config = dict(
    hidden_size=128,
    rope_fraction=1.0,
    init_std_o=0.00806,
    decay_shape='linear',
    dataset='wikipedia_en',
)
Each number is 200 + 30 x the weight over its row's rms, rounded and kept within 0 to 999. Layers, rows and columns count from 0. The size before them is the row's rms in percent of the matrix's.

# up: layer 8 MLP up, 320x128, rms 0.216, rows 279-296, columns 0-127
# down: layer 8 MLP down (transposed), 320x128, rms 0.203, rows 279-296, columns 0-127
# gate: layer 8 MLP gate, 320x128, rms 0.201, rows 280-297, columns 0-127
up279,089,234,198,163,232,203,225,196,214,207,220,187,183,242,192,168,202,147,217,194,237,163,240,208,201,172,218,195,171,213,216,198,243,181,200,199,216,257,162,208,222,239,124,248,152,148,209,141,176,202,246,226,203,217,246,214,207,184,202,170,226,190,185,213,158,232,170,199,204,148,200,218,235,200,160,183,224,220,164,184,217,173,257,223,199,169,225,229,134,205,146,191,258,252,186,215,203,176,199,209,211,217,138,178,228,191,212,143,190,188,163,254,195,197,216,157,223,198,198,255,221,253,148,177,198,148,180,188,207
down279,099,184,209,186,223,213,180,261,165,207,157,159,186,254,164,182,246,179,186,194,207,163,253,234,231,219,249,204,176,159,223,226,217,216,186,161,233,230,229,220,157,165,158,216,218,256,208,224,158,230,179,159,215,169,183,232,220,195,219,200,238,182,178,180,197,170,218,203,216,213,168,257,176,196,231,194,179,239,233,275,223,176,196,215,149,210,244,199,150,183,163,231,168,170,260,231,194,225,174,206,158,181,156,189,143,199,196,153,198,239,183,132,205,167,216,160,208,193,165,167,216,234,207,215,207,215,225,213,203
gate280,100,217,180,177,143,145,177,132,152,241,241,192,156,170,187,235,195,199,194,220,203,156,205,214,172,198,209,239,202,223,174,173,191,153,201,216,254,198,254,205,151,197,145,244,179,185,209,252,184,211,158,214,228,223,214,234,190,226,216,169,212,150,179,234,188,240,151,166,215,234,219,236,130,194,163,231,193,189,261,235,202,172,209,183,198,238,210,237,162,228,150,128,150,183,191,216,178,197,229,223,178,211,223,198,224,230,203,222,225,197,185,237,209,181,197,189,219,166,188,205,251,195,248,214,225,208,175,171,176
up280,099,253,248,210,196,214,202,195,180,233,236,208,159,157,203,184,219,197,215,200,218,227,170,185,227,187,196,284,168,195,196,280,191,218,211,177,174,223,205,159,198,206,242,253,221,203,174,187,204,190,191,200,154,205,261,223,189,251,181,163,167,203,238,111,133,164,204,249,217,226,211,267,196,159,161,219,166,159,226,211,211,173,168,227,153,238,234,227,209,218,169,214,249,237,206,183,219,190,225,204,198,181,200,186,250,235,186,216,202,212,188,213,163,174,216,248,184,209,167,238,225,179,186,202,140,195,195,185,207
down280,099,229,203,120,207,181,218,203,191,194,163,177,216,232,214,221,195,203,168,227,166,191,193,184,213,229,195,258,167,231,212,242,232,173,221,202,205,224,212,208,226,234,233,184,173,171,239,201,231,193,245,209,252,163,149,183,222,210,192,166,279,213,223,151,197,148,221,182,269,178,144,156,203,171,120,221,184,239,214,212,159,195,162,206,237,127,188,229,180,237,190,182,190,144,220,190,195,229,246,214,208,213,205,190,172,206,174,234,177,154,198,172,208,196,210,199,213,220,161,149,156,190,209,214,159,241,207,189,225
gate281,101,256,204,181,174,177,180,183,214,198,156,188,175,225,183,197,166,206,157,190,193,246,177,175,143,202,198,150,186,197,213,232,182,164,194,193,150,203,193,176,218,166,189,188,204,198,237,213,224,235,171,244,208,219,202,201,235,143,186,150,244,233,195,234,233,172,241,205,199,196,206,219,162,261,247,205,198,220,158,167,124,218,224,247,171,177,190,152,189,225,179,206,193,252,196,190,192,225,203,220,201,234,225,173,220,243,170,207,248,272,155,189,142,247,185,192,246,176,160,276,170,217,161,203,204,170,215,187,210
up281,105,142,144,150,204,212,195,214,121,196,236,218,207,188,180,188,170,191,186,202,246,267,193,177,198,210,239,246,244,246,216,178,179,181,190,178,179,211,212,168,191,187,199,207,242,149,167,214,178,201,189,207,194,174,186,186,163,200,195,193,229,181,197,167,227,199,211,207,240,214,178,170,196,218,197,205,165,169,210,137,256,229,200,185,201,197,227,181,224,160,201,135,163,152,152,165,214,216,248,187,141,187,162,193,159,196,161,141,245,213,291,205,135,164,185,214,204,213,172,216,211,196,187,253,192,203,176,197,186
down281,107,219,220,245,169,203,205,232,236,206,213,184,177,180,163,245,176,172,195,215,236,188,216,161,222,169,152,225,202,177,171,194,183,178,190,187,164,200,243,181,223,161,235,180,180,187,190,170,195,190,184,134,166,226,236,208,162,202,202,188,198,226,174,219,242,193,135,195,198,215,168,175,137,167,146,259,203,244,205,143,264,176,193,166,206,189,155,218,213,239,234,214,190,190,200,194,197,214,236,197,214,200,185,192,167,178,170,234,165,228,173,216,146,230,245,243,182,206,195,129,264,129,202,219,244,153,209,174,218
gate282,095,174,228,210,250,178,219,157,172,169,216,185,224,176,156,215,231,189,194,184,225,190,189,146,189,200,175,159,176,225,239,209,168,212,195,252,184,246,197,202,168,245,175,234,200,274,175,242,184,220,203,217,175,192,244,247,267,207,207,186,196,210,209,179,168,240,266,172,203,162,239,235,139,201,162,218,228,184,176,203,214,191,216,216,198,205,198,262,214,221,207,197,205,199,220,217,168,213,163,151,193,136,184,175,116,215,234,214,231,185,188,206,249,179,234,150,240,197,181,219,224,192,223,145,247,207,167,182,212
up282,095,192,228,237,235,233,209,197,243,246,174,199,136,248,164,178,220,152,197,216,235,204,258,221,187,187,210,189,209,196,187,192,138,188,194,153,226,226,177,196,183,202,167,255,230,270,163,200,222,205,198,210,134,234,242,237,221,260,233,180,206,148,200,206,189,229,236,190,201,187,229,192,149,223,194,191,207,248,198,218,193,220,220,213,211,192,150,214,222,170,237,217,162,160,214,203,187,167,154,204,173,265,208,147,187,165,242,241,174,165,222,188,269,169,250,190,222,204,224,197,232,190,209,185,225,195,208,190,243
down282,098,203,203,181,264,185,209,224,201,182,204,203,214,256,203,190,180,233,250,150,189,202,170,157,177,244,203,177,170,214,177,167,151,221,158,245,234,132,178,204,221,187,239,202,231,200,151,222,182,214,179,198,148,200,127,190,188,131,202,168,203,188,222,197,252,182,199,220,208,245,214,218,207,179,210,190,176,196,207,168,167,172,176,259,191,255,156,197,203,216,229,154,219,163,198,195,143,216,161,188,172,184,231,184,211,159,149,187,218,206,234,185,167,179,234,206,240,203,226,238,185,198,200,183,163,142,133,222,159
gate283,101,210,221,152,174,177,171,201,172,168,163,194,233,225,208,143,165,185,209,202,209,216,139,192,215,155,182,192,177,207,203,169,168,219,209,165,216,261,219,206,199,185,171,217,90,178,193,194,179,186,154,177,159,159,173,187,194,200,140,169,238,197,259,169,219,156,231,156,224,226,192,194,250,185,235,192,178,252,256,219,216,223,262,177,229,214,205,233,209,254,216,167,200,199,174,176,252,202,184,189,171,174,201,212,202,231,168,197,227,226,165,234,237,200,162,195,218,200,156,233,190,189,141,201,185,167,208,226,218
up283,107,201,167,151,231,190,210,282,219,203,146,207,187,191,148,224,183,200,208,199,255,201,199,241,161,195,204,209,278,188,202,157,220,219,174,195,196,190,205,243,172,173,202,185,218,171,185,184,194,168,197,219,212,255,207,138,194,193,232,222,205,196,218,197,232,257,183,196,190,211,181,155,181,177,160,164,201,199,307,251,233,181,245,160,212,222,182,163,167,233,220,156,189,201,201,242,178,196,155,238,151,170,223,190,140,227,211,214,183,213,176,231,210,169,196,180,204,183,163,212,223,210,224,196,174,253,235,220,244
down283,106,148,175,194,249,164,215,210,199,242,219,194,210,227,180,221,244,180,225,219,154,191,215,264,217,244,252,209,205,186,172,133,189,223,235,208,186,163,176,196,161,189,236,159,188,209,204,187,139,175,209,213,206,183,186,170,168,187,238,214,180,214,240,192,203,222,208,183,242,187,232,192,170,260,183,207,209,199,175,210,189,198,190,231,207,221,180,223,147,189,193,213,191,211,273,182,176,163,177,244,181,201,221,194,221,244,230,242,193,233,222,184,184,130,286,188,181,245,187,189,170,223,171,140,153,143,213,254,219
gate284,096,189,161,223,253,217,252,164,224,206,243,219,200,198,203,200,167,195,224,198,215,213,258,207,235,245,209,189,197,231,206,239,237,178,207,228,192,268,226,211,209,216,199,192,131,149,239,194,217,156,178,265,147,141,179,255,214,218,250,179,217,201,205,211,180,152,209,217,188,199,216,210,187,157,195,152,237,202,231,188,210,205,229,196,175,212,163,231,224,219,226,217,217,243,173,184,197,234,173,248,226,200,185,176,217,257,200,190,219,186,201,205,201,209,258,244,271,212,159,216,183,242,197,271,157,232,206,239,185
up284,106,211,250,161,193,206,214,240,105,185,225,212,191,201,211,230,221,156,176,178,161,201,199,174,148,222,176,199,156,198,201,133,206,199,227,173,217,181,251,159,211,166,219,196,179,264,181,180,186,177,225,192,256,153,202,215,218,167,204,171,200,174,183,194,242,204,177,105,193,208,227,207,196,165,205,206,185,223,181,173,193,258,202,248,121,175,226,218,190,178,161,228,156,227,167,201,220,185,193,214,179,200,135,181,171,200,239,174,203,175,179,175,179,184,176,274,208,199,234,210,196,225,190,159,191,198,164,203,184
down284,110,197,229,190,238,228,231,232,194,210,205,189,192,204,290,190,210,221,264,214,203,229,220,176,245,212,143,186,171,196,179,214,162,178,192,176,216,191,197,148,240,208,222,209,198,150,158,179,249,202,206,225,198,162,173,198,236,182,248,219,262,251,200,164,214,159,263,207,188,168,198,229,192,200,173,145,176,164,182,182,197,209,222,207,201,228,192,183,148,237,220,220,246,132,173,215,183,239,198,203,218,147,224,203,207,238,209,149,197,250,190,278,168,196,193,176,168,200,162,217,215,163,166,181,184,172,157,221,215
gate285,096,177,217,117,199,166,153,235,185,200,189,216,199,187,244,212,183,228,182,237,158,203,164,216,187,203,200,208,171,236,103,192,172,220,159,185,160,248,190,181,184,119,177,174,230,223,207,128,169,216,220,198,204,244,183,191,198,191,207,172,191,203,181,225,197,200,192,186,198,167,214,188,275,143,236,171,187,257,170,209,222,210,172,206,173,214,168,224,229,221,177,209,209,179,261,167,193,243,195,204,141,189,192,197,187,195,183,228,269,167,198,212,226,165,161,197,196,197,143,228,153,181,211,213,174,185,218,206,169
up285,100,182,194,189,174,198,203,184,199,176,193,185,201,249,207,192,158,202,203,213,181,234,144,170,178,215,252,136,142,233,216,238,155,223,207,148,179,238,200,177,186,164,183,182,243,228,206,153,214,193,225,172,240,182,226,156,216,210,200,244,238,182,184,197,262,180,225,192,167,213,235,185,204,165,188,142,259,204,187,205,143,255,223,186,203,205,194,195,199,201,203,225,225,200,131,229,273,189,157,176,121,153,176,191,211,183,235,193,198,184,154,154,192,205,248,230,237,210,182,196,193,153,215,245,198,213,174,223,200
down285,099,177,179,188,245,251,187,183,213,236,217,182,177,199,169,198,188,151,250,215,157,210,230,168,242,200,229,216,216,217,223,202,185,224,160,207,211,211,215,191,257,171,211,147,215,225,196,176,175,222,150,223,199,193,236,227,141,160,233,164,174,243,154,216,156,185,213,211,208,178,141,235,127,220,191,161,174,239,219,190,198,236,164,171,228,235,212,186,210,184,236,174,163,171,195,209,240,231,143,199,223,245,156,249,208,211,193,167,270,198,209,190,196,150,213,162,175,151,190,170,183,195,192,179,142,210,232,242,215
gate286,099,153,230,256,188,258,180,217,231,208,210,170,229,242,186,255,185,209,253,219,141,229,190,228,218,155,200,234,184,172,211,219,190,220,202,209,158,194,192,211,142,170,219,257,233,193,287,184,219,190,185,199,170,177,160,203,232,185,241,176,190,182,210,220,209,197,217,195,168,258,208,230,183,206,230,208,184,167,220,251,181,202,204,205,205,183,197,180,134,210,208,226,160,158,180,281,210,176,176,182,207,171,165,209,192,180,141,192,167,219,163,177,190,243,163,169,171,220,220,183,210,147,247,185,173,222,146,217,180
up286,106,222,236,225,269,157,180,150,173,179,180,185,230,206,202,217,235,207,174,244,151,183,192,195,167,208,212,208,212,189,232,177,220,201,178,161,182,184,188,216,231,193,190,219,238,170,225,212,213,214,155,179,163,222,181,194,194,153,201,200,176,201,244,241,215,164,227,241,164,246,206,146,152,200,188,192,236,235,208,197,249,224,220,154,204,213,225,169,239,158,172,184,159,183,138,136,229,199,214,192,161,232,215,128,217,186,201,188,277,184,258,245,183,194,196,157,225,266,206,167,170,173,197,217,176,230,184,177,195
down286,105,230,225,158,198,218,233,210,263,194,212,220,256,197,159,266,213,137,218,233,186,154,170,206,205,226,191,235,155,204,200,225,196,193,177,202,222,224,216,200,203,196,229,194,201,214,218,163,223,170,187,184,127,265,206,222,173,189,199,169,151,218,176,206,194,188,226,193,163,196,214,180,261,193,210,225,174,224,146,205,157,231,205,176,222,202,185,223,182,196,151,206,166,192,178,171,251,184,136,178,217,195,200,185,167,239,174,232,207,197,159,244,176,186,160,251,185,170,243,248,195,179,214,193,203,118,220,187,124
gate287,108,192,229,180,216,183,243,209,221,169,229,203,147,255,147,205,143,180,205,227,217,191,209,231,200,215,237,252,241,192,187,196,224,238,144,176,190,201,180,165,251,140,132,188,199,219,221,213,207,245,255,254,182,208,174,226,163,233,232,175,178,188,184,249,227,210,176,193,232,188,170,194,148,222,214,169,165,230,183,215,207,171,240,200,133,209,217,185,182,176,197,261,171,205,221,205,238,272,233,188,219,226,180,203,214,210,158,218,203,157,190,196,191,195,190,252,168,208,207,180,236,179,266,213,171,224,177,239,201
up287,120,207,125,200,266,179,172,223,191,194,162,155,176,151,210,215,234,205,249,147,165,221,179,182,196,247,173,149,174,210,207,176,210,155,234,229,175,210,227,213,191,245,188,207,238,168,228,187,214,242,168,198,205,195,206,221,260,216,167,232,200,204,212,192,198,142,195,209,199,171,226,228,208,230,179,182,232,233,200,199,205,242,177,210,265,150,190,180,271,205,222,183,244,216,201,198,153,211,182,238,202,200,195,257,193,166,209,220,226,219,250,133,212,171,181,176,226,185,166,177,191,279,210,150,174,211,202,176,185
down287,106,214,173,194,258,214,151,216,190,202,206,193,214,205,227,187,230,157,173,184,126,229,168,209,179,159,240,239,160,234,195,194,259,223,202,206,222,224,226,222,163,254,284,177,180,243,172,203,199,173,226,225,224,196,152,145,197,236,208,260,222,211,154,210,246,135,212,189,205,188,160,213,210,171,221,231,228,170,206,229,183,188,206,229,227,176,167,127,173,172,185,210,209,178,181,210,157,157,162,184,270,175,232,165,194,207,174,173,208,185,236,200,198,181,167,204,159,195,173,198,196,225,183,174,153,214,204,195,171
gate288,095,203,208,155,213,205,179,190,212,154,173,151,220,171,231,200,158,179,262,203,155,218,178,199,186,188,188,183,198,255,187,132,198,164,145,175,222,225,160,179,182,187,216,198,211,204,183,186,196,166,229,184,201,250,197,196,198,195,202,210,208,172,159,225,230,195,169,203,254,229,183,253,196,188,212,203,196,192,172,164,254,175,195,202,217,197,270,194,231,247,239,220,205,195,213,189,245,203,174,190,151,203,169,196,164,171,250,300,179,208,204,274,239,214,179,211,194,156,226,128,217,236,184,163,208,199,236,165,241
up288,090,168,200,163,226,215,169,134,210,190,204,183,186,187,173,287,210,215,226,239,224,202,245,225,207,161,198,165,208,231,161,195,215,224,173,204,181,202,152,210,172,190,158,225,179,244,244,149,196,228,197,196,178,225,198,183,146,204,187,142,193,234,147,206,275,254,240,201,202,179,205,176,216,195,230,196,222,195,175,163,198,177,214,151,196,249,169,205,218,254,178,180,191,190,215,232,273,200,172,195,204,195,264,216,227,198,250,174,209,196,192,213,201,209,141,147,160,232,202,190,141,213,157,184,199,203,170,173,173
down288,093,207,240,242,234,166,216,160,285,182,172,246,173,186,247,195,224,210,190,177,236,167,172,172,130,191,179,198,228,205,197,182,150,169,194,173,196,200,146,215,189,216,201,191,219,171,172,170,168,210,217,223,185,158,202,151,198,173,195,211,214,192,164,206,202,221,242,181,186,208,174,195,200,233,200,234,204,196,195,187,268,184,219,253,201,208,212,247,192,178,165,255,227,196,231,215,263,187,221,196,236,117,200,182,237,139,159,193,201,151,233,220,227,254,183,211,204,218,221,251,187,213,265,185,204,208,253,174,202
gate289,103,164,193,200,154,215,176,270,265,209,206,214,184,249,186,216,201,206,206,199,243,251,218,230,195,209,166,209,180,223,167,235,139,179,218,171,171,206,225,212,212,298,180,209,210,209,214,211,137,197,235,212,207,186,182,225,228,217,161,250,134,176,214,212,210,176,271,172,165,230,227,227,246,228,229,174,177,216,202,225,220,204,214,195,197,182,235,204,181,187,240,198,206,115,211,209,184,201,210,258,187,244,150,166,236,206,129,208,199,212,195,247,228,211,227,198,219,226,219,209,197,194,162,204,182,181,197,237,231
up289,109,189,232,232,220,173,137,152,224,178,193,161,204,188,235,190,120,168,159,184,172,207,244,183,180,184,178,185,246,244,186,143,163,192,165,223,197,205,224,222,179,169,194,243,194,213,202,211,165,178,223,191,159,167,256,212,238,174,215,149,206,207,198,169,180,230,188,171,164,172,176,223,173,166,222,237,213,162,191,159,192,191,235,204,205,189,169,172,201,217,217,208,204,190,246,270,224,210,223,174,248,240,172,230,172,181,204,217,183,125,259,146,186,205,201,200,193,237,222,215,179,167,197,202,190,264,154,154,226
down289,108,232,156,243,189,209,153,210,208,224,233,197,194,157,191,238,225,178,211,178,228,242,241,238,234,170,245,182,190,150,191,147,214,178,193,214,254,186,251,218,198,163,201,148,188,220,203,225,198,155,200,182,195,246,152,234,202,176,231,225,192,221,257,243,210,194,206,145,226,226,255,212,188,227,161,142,155,249,246,213,169,190,194,187,196,199,136,163,239,209,187,194,208,191,215,181,183,161,142,207,171,245,189,215,225,255,182,198,233,199,225,211,167,192,243,212,201,175,176,146,225,208,178,177,204,177,203,181,263
gate290,094,245,214,197,221,225,229,164,190,203,186,214,165,204,149,249,149,207,177,241,238,172,211,214,198,158,191,225,220,218,214,220,195,210,213,167,214,169,204,227,227,209,186,161,218,201,232,200,222,183,177,230,269,225,233,194,208,185,215,203,202,231,72,244,230,186,233,219,186,208,196,201,165,209,182,175,162,205,201,236,212,211,189,205,199,187,243,200,243,265,148,159,215,237,246,212,208,213,205,154,251,155,214,201,247,159,247,159,213,244,190,233,177,189,287,218,181,187,197,189,232,160,211,178,180,194,211,211,187
up290,096,197,138,197,212,205,157,249,207,164,157,211,213,174,148,174,207,206,161,187,193,192,175,232,227,236,175,203,266,168,245,179,204,199,171,172,201,206,224,199,189,146,229,211,205,240,185,158,180,206,214,191,191,227,174,200,176,183,227,232,220,173,201,191,241,195,196,218,249,200,196,193,221,212,179,205,207,176,161,110,178,245,217,169,187,179,175,212,200,183,247,207,171,187,173,179,103,188,184,214,208,246,172,133,224,189,139,179,194,176,233,163,243,206,183,200,112,193,208,184,182,194,210,202,242,256,203,217,249
down290,097,206,242,259,184,200,167,192,187,218,195,181,251,197,216,203,187,133,191,174,191,182,307,220,211,209,220,202,240,210,202,207,230,230,177,176,233,156,164,231,210,248,180,227,215,217,224,199,224,195,165,217,261,178,168,212,189,187,168,208,234,140,193,203,153,219,218,176,202,244,129,167,198,223,217,162,235,178,167,240,198,178,179,176,140,166,200,222,216,239,130,137,191,234,216,196,198,242,243,209,208,191,205,189,196,165,183,227,195,156,235,185,204,214,197,208,215,185,193,191,131,222,226,223,230,230,243,183,192
gate291,104,180,176,240,174,192,198,209,210,179,233,216,199,195,206,192,176,226,173,174,201,204,190,245,170,209,169,192,258,198,186,179,140,192,140,211,149,221,224,246,193,195,235,191,226,221,215,245,166,229,223,224,187,238,218,208,200,178,173,193,183,190,245,216,207,158,145,141,166,211,213,252,251,216,177,194,208,180,189,254,265,255,199,200,209,240,225,209,151,236,170,158,181,255,171,187,232,236,209,262,223,185,202,175,221,194,213,204,216,181,266,235,201,253,214,210,196,245,187,166,253,195,249,247,226,178,175,211,154
up291,100,209,208,159,229,199,181,239,196,192,201,167,203,174,182,239,336,254,202,193,150,211,169,201,192,220,162,177,183,242,183,214,234,206,188,145,195,186,188,191,166,188,192,218,234,187,191,224,205,258,221,230,181,187,163,184,228,197,200,200,196,208,244,197,182,169,198,204,218,195,170,204,239,206,196,203,205,180,181,191,197,210,228,197,212,235,247,201,211,241,170,151,160,251,238,162,250,160,197,165,206,212,214,203,189,274,172,143,254,188,187,193,183,163,152,271,194,206,203,216,206,202,241,168,210,222,127,182,181
down291,107,217,139,208,189,240,203,209,147,274,263,170,196,205,178,184,207,240,220,200,200,212,157,225,222,201,175,202,224,237,180,145,201,209,237,160,194,201,195,196,201,243,204,201,179,217,206,218,195,243,175,215,164,203,225,209,181,184,221,201,178,197,179,157,146,229,166,231,180,217,187,146,180,170,164,214,184,215,205,165,198,223,213,237,171,233,209,187,181,140,185,246,194,163,161,228,216,200,172,212,290,201,187,120,243,233,217,231,204,219,229,204,232,266,206,239,187,245,213,190,167,183,176,181,240,209,133,176,235
gate292,103,221,208,201,249,158,164,150,246,212,197,155,234,167,219,170,213,187,163,180,234,223,212,229,184,178,259,204,224,229,143,165,237,221,199,183,211,182,194,168,163,183,196,150,246,186,221,119,219,218,212,204,203,251,204,195,230,212,247,182,212,196,183,223,199,241,220,219,171,213,212,164,197,206,180,174,221,191,225,199,237,196,124,215,193,159,222,193,221,212,213,194,243,170,150,205,221,248,203,203,196,205,214,121,172,247,137,219,190,262,218,202,192,148,185,206,217,181,276,184,150,185,211,204,211,157,204,189,205
up292,102,213,233,230,179,220,198,215,202,215,235,207,186,161,210,197,196,150,217,204,213,168,249,186,194,239,204,204,195,212,169,271,207,184,217,258,222,186,213,161,202,216,110,269,184,239,211,240,151,184,196,266,204,163,216,207,159,197,174,195,181,264,177,203,165,201,186,183,158,217,213,237,175,184,164,176,189,239,199,221,193,218,195,186,132,226,220,143,201,154,223,200,178,186,162,229,193,193,205,228,238,183,198,192,221,155,210,244,248,130,239,249,185,229,239,215,200,208,171,232,247,184,164,189,213,160,169,209,210
down292,102,189,173,227,203,204,194,197,211,159,194,166,159,185,205,231,214,234,175,159,229,217,210,192,198,197,176,207,169,243,185,146,224,174,177,164,207,226,157,225,154,256,241,241,203,212,220,237,232,224,235,223,137,183,235,246,165,132,241,260,195,162,202,200,218,216,161,220,215,247,108,173,184,139,226,213,222,221,205,229,184,204,201,182,267,212,217,205,256,193,182,190,215,188,215,218,222,197,260,166,212,201,214,192,218,187,208,202,171,203,269,177,200,202,177,199,172,209,190,254,174,182,208,210,201,251,251,206,158
gate293,099,244,198,177,234,196,218,207,149,248,193,160,214,218,194,179,249,200,140,138,223,173,213,214,219,207,207,210,212,248,240,183,197,174,232,166,157,209,199,225,245,226,222,197,180,197,186,197,213,224,218,122,229,187,142,205,217,189,150,211,199,180,196,151,255,221,189,204,201,236,177,208,193,228,211,195,149,184,184,160,241,227,225,183,192,225,158,171,240,203,259,208,199,187,235,194,262,194,195,213,173,172,187,181,183,223,175,199,180,264,263,184,188,164,219,203,242,156,153,133,174,180,166,204,187,174,134,178,187
up293,094,207,204,172,155,220,212,245,231,196,151,173,236,219,211,214,215,238,224,224,184,222,199,151,228,188,193,218,207,235,189,191,176,217,227,201,201,202,222,198,181,237,197,239,129,202,203,152,199,177,214,248,225,209,180,207,182,181,76,158,139,223,202,196,224,237,230,180,208,184,231,206,216,242,216,212,223,232,197,209,217,134,243,182,227,196,163,187,185,238,186,185,118,215,225,255,195,166,238,186,183,207,169,278,194,233,242,183,169,218,199,224,208,219,190,160,222,221,201,205,198,155,212,174,247,202,152,196,200
down293,096,236,198,222,215,180,177,171,183,183,188,220,261,178,172,201,177,182,170,146,226,213,251,183,186,184,189,202,192,171,238,195,156,210,187,190,227,217,190,213,202,207,260,215,204,228,220,183,199,226,164,241,195,231,210,155,146,200,249,237,164,183,207,136,176,259,178,202,164,191,224,170,232,182,176,205,270,208,187,188,184,167,216,229,193,216,203,175,194,220,232,191,157,178,249,169,212,172,208,162,179,188,220,221,170,191,234,177,224,197,305,216,207,121,196,134,205,242,183,177,221,203,197,224,204,228,133,236,173
gate294,091,249,161,181,236,218,211,211,154,207,257,225,172,193,161,220,221,236,228,212,171,244,240,172,184,260,199,195,209,184,130,229,223,224,191,202,251,156,179,189,200,176,193,215,156,162,193,218,204,188,254,181,140,162,206,187,230,169,227,230,171,202,143,265,250,185,163,157,197,162,190,187,161,220,262,212,193,175,216,175,268,237,182,218,176,196,185,169,196,188,225,244,194,210,215,165,214,188,222,200,205,203,206,241,162,190,235,247,136,161,186,254,226,213,231,198,230,193,185,235,200,181,189,203,171,201,167,187,186
up294,088,197,193,172,213,205,211,247,201,210,245,207,180,166,190,212,245,149,232,250,253,268,208,230,202,232,182,209,267,193,206,206,199,175,160,157,193,190,214,167,222,214,205,262,251,232,177,193,186,211,190,160,151,181,193,167,234,189,166,178,171,169,171,189,159,169,217,120,204,163,167,168,198,221,170,211,184,205,223,208,226,218,221,232,216,237,191,222,236,261,219,215,218,267,178,246,202,251,214,208,188,200,218,215,143,106,217,214,163,230,163,178,208,227,206,214,161,185,180,195,202,190,179,203,227,203,165,205,225
down294,092,192,198,210,195,186,184,151,170,183,161,205,190,228,197,250,166,208,219,169,177,224,186,210,173,161,250,262,232,221,182,196,182,259,220,197,218,217,183,243,156,151,230,194,185,200,175,143,284,189,206,209,215,154,200,139,220,212,240,200,200,213,220,240,197,174,256,236,204,180,191,153,210,183,237,210,218,219,186,208,269,231,176,163,179,159,202,202,201,214,205,160,233,168,204,203,225,174,211,139,161,128,207,200,268,179,219,212,217,218,227,234,207,238,206,193,197,178,193,160,180,247,244,236,201,214,154,177,176
gate295,101,215,183,181,207,218,183,266,195,192,232,236,208,153,161,230,230,217,215,212,186,144,210,201,217,211,221,203,247,152,143,208,207,153,196,225,207,154,202,173,217,214,238,229,238,283,194,225,221,148,220,248,225,197,186,228,240,191,184,226,216,186,185,159,184,182,217,206,226,190,228,206,158,167,141,189,168,201,222,196,178,217,192,186,133,155,223,192,124,233,182,147,144,184,187,206,201,196,222,245,254,130,165,192,202,203,164,215,199,159,181,189,180,177,164,202,215,167,210,223,168,145,243,202,207,209,187,176,210
up295,090,190,196,198,218,180,320,223,185,216,153,264,193,236,233,163,228,207,212,191,157,129,200,183,177,195,199,193,194,217,223,174,178,160,273,145,158,207,215,239,241,192,209,196,204,163,187,124,198,187,202,180,209,152,241,184,196,170,202,188,200,211,212,246,200,186,180,200,173,232,210,183,186,207,193,163,214,194,218,177,202,225,191,203,224,199,180,236,165,216,198,147,186,224,197,227,226,223,218,223,171,240,146,205,222,193,223,215,220,154,224,201,250,218,185,167,169,218,165,212,150,184,165,216,235,257,251,200,148
down295,094,144,230,231,231,165,235,157,252,164,225,147,233,155,239,230,154,200,224,169,178,207,219,214,208,184,123,170,214,203,176,206,216,203,147,142,171,186,179,218,197,189,201,247,244,179,156,190,187,183,209,193,128,216,182,182,178,214,190,172,241,218,193,180,217,197,178,215,228,246,233,175,224,188,236,182,220,170,253,237,232,241,196,221,228,229,200,171,244,188,199,169,238,200,184,206,210,188,233,174,223,255,181,205,188,178,171,222,191,190,203,157,248,193,265,216,207,175,259,223,197,186,181,201,173,205,146,187,137
gate296,100,190,252,202,194,207,182,233,203,289,157,197,192,179,171,229,149,227,218,188,177,208,218,199,224,199,211,215,211,229,156,200,202,208,173,229,173,259,246,242,205,196,198,217,190,180,176,217,248,161,234,232,176,211,176,202,230,215,263,144,173,236,224,221,243,219,213,192,186,230,180,210,142,203,200,280,238,225,242,187,180,239,252,179,225,169,169,194,216,258,186,210,191,210,188,215,214,263,167,162,158,198,185,186,217,238,208,245,167,209,220,218,235,221,261,159,243,171,154,220,200,228,210,235,214,199,206,233,218
up296,102,144,189,181,212,201,239,149,233,209,210,221,137,197,197,211,251,228,226,213,226,208,255,226,193,189,212,210,253,220,180,234,216,186,232,195,177,178,128,176,169,227,198,221,224,203,191,219,198,226,236,203,196,213,226,184,172,187,156,198,184,180,234,191,212,193,190,254,251,143,180,234,166,162,172,230,192,194,230,249,222,175,204,217,214,264,205,198,154,159,203,248,175,206,160,182,166,246,213,192,234,229,135,212,242,181,237,183,174,182,143,140,162,244,203,154,165,237,190,184,236,161,213,203,197,236,184,189,227
down296,098,192,184,196,160,231,225,225,154,195,173,216,197,221,232,196,191,183,190,203,199,179,179,188,216,196,172,236,228,144,162,240,147,188,238,197,180,117,176,136,198,202,257,192,266,194,208,158,160,169,201,158,140,208,140,193,212,176,197,168,223,247,203,152,222,151,187,204,195,235,196,131,184,212,188,186,160,154,249,181,181,144,192,210,186,191,182,188,152,229,212,193,167,205,188,210,199,226,176,222,206,232,238,198,217,193,240,189,270,193,194,216,239,191,242,178,219,238,170,181,153,229,215,223,227,159,170,187,208
gate297,096,213,198,222,220,187,196,216,199,182,241,211,219,231,192,213,236,156,200,213,197,205,223,211,204,224,203,139,179,171,221,142,225,233,207,205,252,168,254,214,185,213,208,236,282,122,180,188,218,203,253,137,173,166,192,245,266,176,182,225,198,209,187,216,149,189,183,207,176,265,244,189,195,214,183,187,190,183,200,199,232,204,159,233,172,168,222,210,226,175,192,254,186,214,262,208,119,167,189,177,185,183,187,210,217,250,228,145,169,227,175,204,200,179,226,183,181,184,226,205,218,202,234,174,168,237,202,154,153